From a checkpoint of a small transformer trained on Wikipedia: untied embeddings.
Each number is 128 + 24 x the weight over its row's rms, rounded and kept within 0 to 255. Layers, rows and columns count from 0. Numbers have three digits each. The size before them is the row's rms in percent of the matrix's.

# layer 11 MLP down, 96x384, rms 0.0885, rows 43-95, columns 64-127
105:161140140115154124124137120098128116133072129167142111122096181123112085146082131139117100124104095091115083104150085157130162140156158126162110160130153122074117131151131111128125105139131115
102:126081153134149152134109136124094079127181093100153169126156139151106123142125143145127121118178133131093102124083114155132105148166097133155167135113120101115123100136141084111178130127123133
103:169151168163152144145134123151116137139115117141133116124127106087100103165142116151149089152128124106111102122135138078127138128152139149169117135179101118138105165131144147138120096134178115
108:147149152116115115115120143133166122110163165115104150117105158094143135134148116171116116111123121153135087154096143101165140114130105128123136146130080142147126135116134093119129125143104115
095:114089139116162175142086106118111116129159154137100145130094125150170143121091114120153114129160126137130119150134171093116111164168129152140101087116145117112163123110150105118125113163154150
100:131151118146121100120097110126153104130154144111075044105110161127113085122121101131143151074103147184146104134167108147119145110096142136113142141165121107086107138094100110143118121103120153
102:133132169138140124130130111141070141094124124192093107130129122118089158141113124150115124141126088089133155146131109108124191149130140142136153144129153111146110142104109091127148143144165120
095:137152109144182120137096137121167104115120140157158125112132126087095145111165132133130114097097153113122116134100119129152161163139126141106107105137167078133175090113154092117129129153133144
109:143068079098140107127081146148105128135144082109136131109082129121129111120125104129142117117146144135105151157170138091151154090174093133151132096122140117156109098123129101120110083103097133
103:091112148104119187128110132145180131142138118131112114123136134115108157122147130135134080136154127169152134159133126127135101138130156100155080164127117153135112128134119112176140091139110088
094:137094143155139152110116154119133130110124131120157134163147115110141142136182087147145121148086147133126152142114144142122156161170070137136149109093149163169153128140115142104139139120111132
098:127102090129136121149155115154109161103153131126139167121104117122117105105115143134096116143151105151150105110127091180147149157161124140125157104099127074166147158137137119146094121104165168
100:109130109164183126151157127116124123066149166131144108145136139117165156141080102123151186176133134129153128148132120150145091135126100152127128131097143134086118123141114135147175147105104129
100:183149136137120131110095104142128152137172135117163107127105103126135124126116112128120177124149133147098114159151148154140145188173129150123133184131173094182166119165129080092116102152137131
096:135112128152168145121111087126085113071111144136146154090105091132115158081145093120116101104068161111122104138130107141120134134117115129118119163188146131085139149126092136150133138107119103
112:096139153176136116117129142107139117132101136112103140121114093093145173119137115131128130168141141152142146151123148117133126126123138186075159126083142095125149106096147142098132103099127172
099:120133113133158102168126131139114089140159148169103109095101096139121137137137167088149150155132130106109142114111099137116138113136145082043143137089124080146117091109106122136168112127155146
095:165100158184148130102101133122100131085131115099119127138127110144117111107180101144104120180078146153150119169098071150155133158109136108096087113070101145133104172108132110112106136141088138
101:135102151103201090168137116133140102190119153130118077141158090120093127126089128122133109133118158068102104111140132146122150090136145108149122152133147118123169137140143130081139123122128113
105:106126126154105123127135139109090096074122077087159157100154123137152120129135124096163154117091149140138160143108135121133165137105113144133140127110122152123131139096146118126100169141151112
097:118113136183135130120169164135090128153141094134151155109094127137125118076156128118130152125108129125128129108168176171065141155082126115141142119133123115161094144154133130154103148129125155
105:126155129151141111134153131168160111151101119138149130126162098116109137124104107154103108094088137086125138165163105092186150091163119144137148109111157126128117150142167113120106114093126139
100:108089120127154141146164118100117141149138132096200149101151166126120110129146155129120140160101099121093103140085117120117126112100104158148101057149126112149124134176125124115120132090150116
098:138119166128171154135115133100141132144109075082113144161121154122152139129143117128103152154146100073116125140085102148104107095131141143181112114121123126101123162132106146102118175138095144
101:093110108125142136139120111112088150111145112083146146136105130188096105072132104133097160120162143122106126107133146106106152135129132125120165130135148110118122119143143124105127140134105119
093:138132128156122129114156115137139176085096145128150152072128157123203154125123132111124127151145131069134154096122084167129110132143154142138136151119107153131107135137185158122167137085142147
100:145112133133143087163138116168143079115170136139125165183081115087106095155078139164126116163158182111178097122157156112112122128137098116127107071153148105102132121163152136113120104127166100
102:127207160110132085167121111170150161117148133146155152115135111107107112152087144102129119121106145135124172141113104111120140096099100180145110141092110122123101138165168132114124086120162122
100:092108167122123082119121115129150110135116140121139138119103117113109140158110100080136126110145136136105132164128169121103104169142147141101100156164125088135158119098166125114115092169170122
097:157165154156157101082139125121146174154097106178105134139152157084173167120144136119089117167117164142138125136132115118110130140135118130161144105133136090089108145146169103104138125120137114
097:153136114138107150166121133131125146137146120121087166131097150192164104141147151128089108138141139126126090100139134140108083155143144128106120148103089130137111131148091160138157093124119128
100:103112134132117161122123109123112149146110119160172150110153114112117149153185103125133080180164133156089106118144146124145109094179130116124066136148164111113137126163149109134149091103154106
102:056136122096086159116161136146141157167170139116145139114106148094172174125125125173138126120171174147126140134117116146086108123143145105143136132109151131132092136121165149082119131122115083
098:123113156162111103144127142107130187125108146089112139138126114130107159118144161139131133186139137129132137129126118121134111150127106124091136157095079093126150106128161120133168090137139114
105:059144089110133085132135150114115176168132109121096148141137134121169111095120112124157153115113120148131082129145170101135128069102125133145169116142152113131112117097127124127148097164160131
097:169157138132128174146113176154096126130137123137101139079111132150132125129140124160160159131114120119107086058165127174132122105110064103115116150165136146115180138097157140119152145103126137
091:137134111132148101117108119149060087158082137086137105163122108140157122096138123132154099143152102128158085110163116195109110087095143143132133107146135135122101090116105139111110095137135131
098:112162085156169155162136171105152130127138156094098120161136142129167115094118111127109138115123180140128124106150115111112141158137150194115122111086119123072103109115108122136114122085143137
099:153153152123126142145153110153177120193126112130161133150118149061125130116136159138132100100118137155114113164119133131158146177168127166126125152128160109139135113148118121150113164134147137
096:156120098123098156113135155115164114102148128154107117139094115154106162119107128097132169117126074136082146170085106145116131137129147116100134119105123177122147098089116123144187167089153133
106:062131127168092118152122109123147118114130067125191142087156184153121157158110114147136086121111156102160156101117129123109124094107138116081086131105117174106153168133153101129153140159133116
102:107137123110121144134165147143129131127141134115172113115091075138158125183147139117135131098106146120090148145107128115104125153133132160160104123101141155161128158118182126173147106128148145
094:146108137112112177155079109078095142137113166166144085061132171141185120105159153147113137196163116089143171162111149180109149120130142132124115147154147145150131137124099116127126123130182137
100:146132168139114099102111146140143117138126159135131163128175110158075132113109111136128157104114142084097121079173080163120129115142099090112150094087106180132110097119132095111098109120138156
102:131116137162137126095132128127119117113130148136130141131170130107164101127067093154130124157134136119129132122128149094154108129127108129146169135142057105095119147141122144113100141111107103
098:156111096123104157155100122105098110097135118103111132105127140100173110072136121124125123128126138087105095123115098125119136112101072102136089143120134145077162067110135163117128171146126133
099:061127129162094128136098147146138168147129144117128118126150120153135077107072117134152144127135130132098126147142138106155121080136129116141135101105159079098087110100110151156144142113098134
100:089122144141113150134179128078156111135140148059146125135093154073120175129163093124132127134167143158118125161078109097140116106145106118135125109128100116124146074134110116136148147134130125
101:129158114143161123164122119069117159117099101094111145145127126158162151129133110141099121143122092125144109123092119108151082118105138133114163163125156120133133130123123130138180114131168187
096:078139144088111099182123135111106095111123153132156126121127162131153105142099143144086155167116112160113137171104139122138117181116125165132136134132140130118094121131139143143141158145100143
099:136099125133086119147122078142098091148170111133107154126109119128132142149150174098159106120136157108132147109113124140123084108095104121099164098130148151108093101145158106110105088122113141
102:153118139125163106156152176129155087143083106114132123118118143083095116124128148131112134083116150093117158154092132120147143137103173174157079116130120106106089144168178108115137147091127128
097:120127131113185113090106124100125112125147138141133139162153135095124133160113113099122112115130109097092160112148153151120140162134113127097164089129151191121135153150098082153177142097117118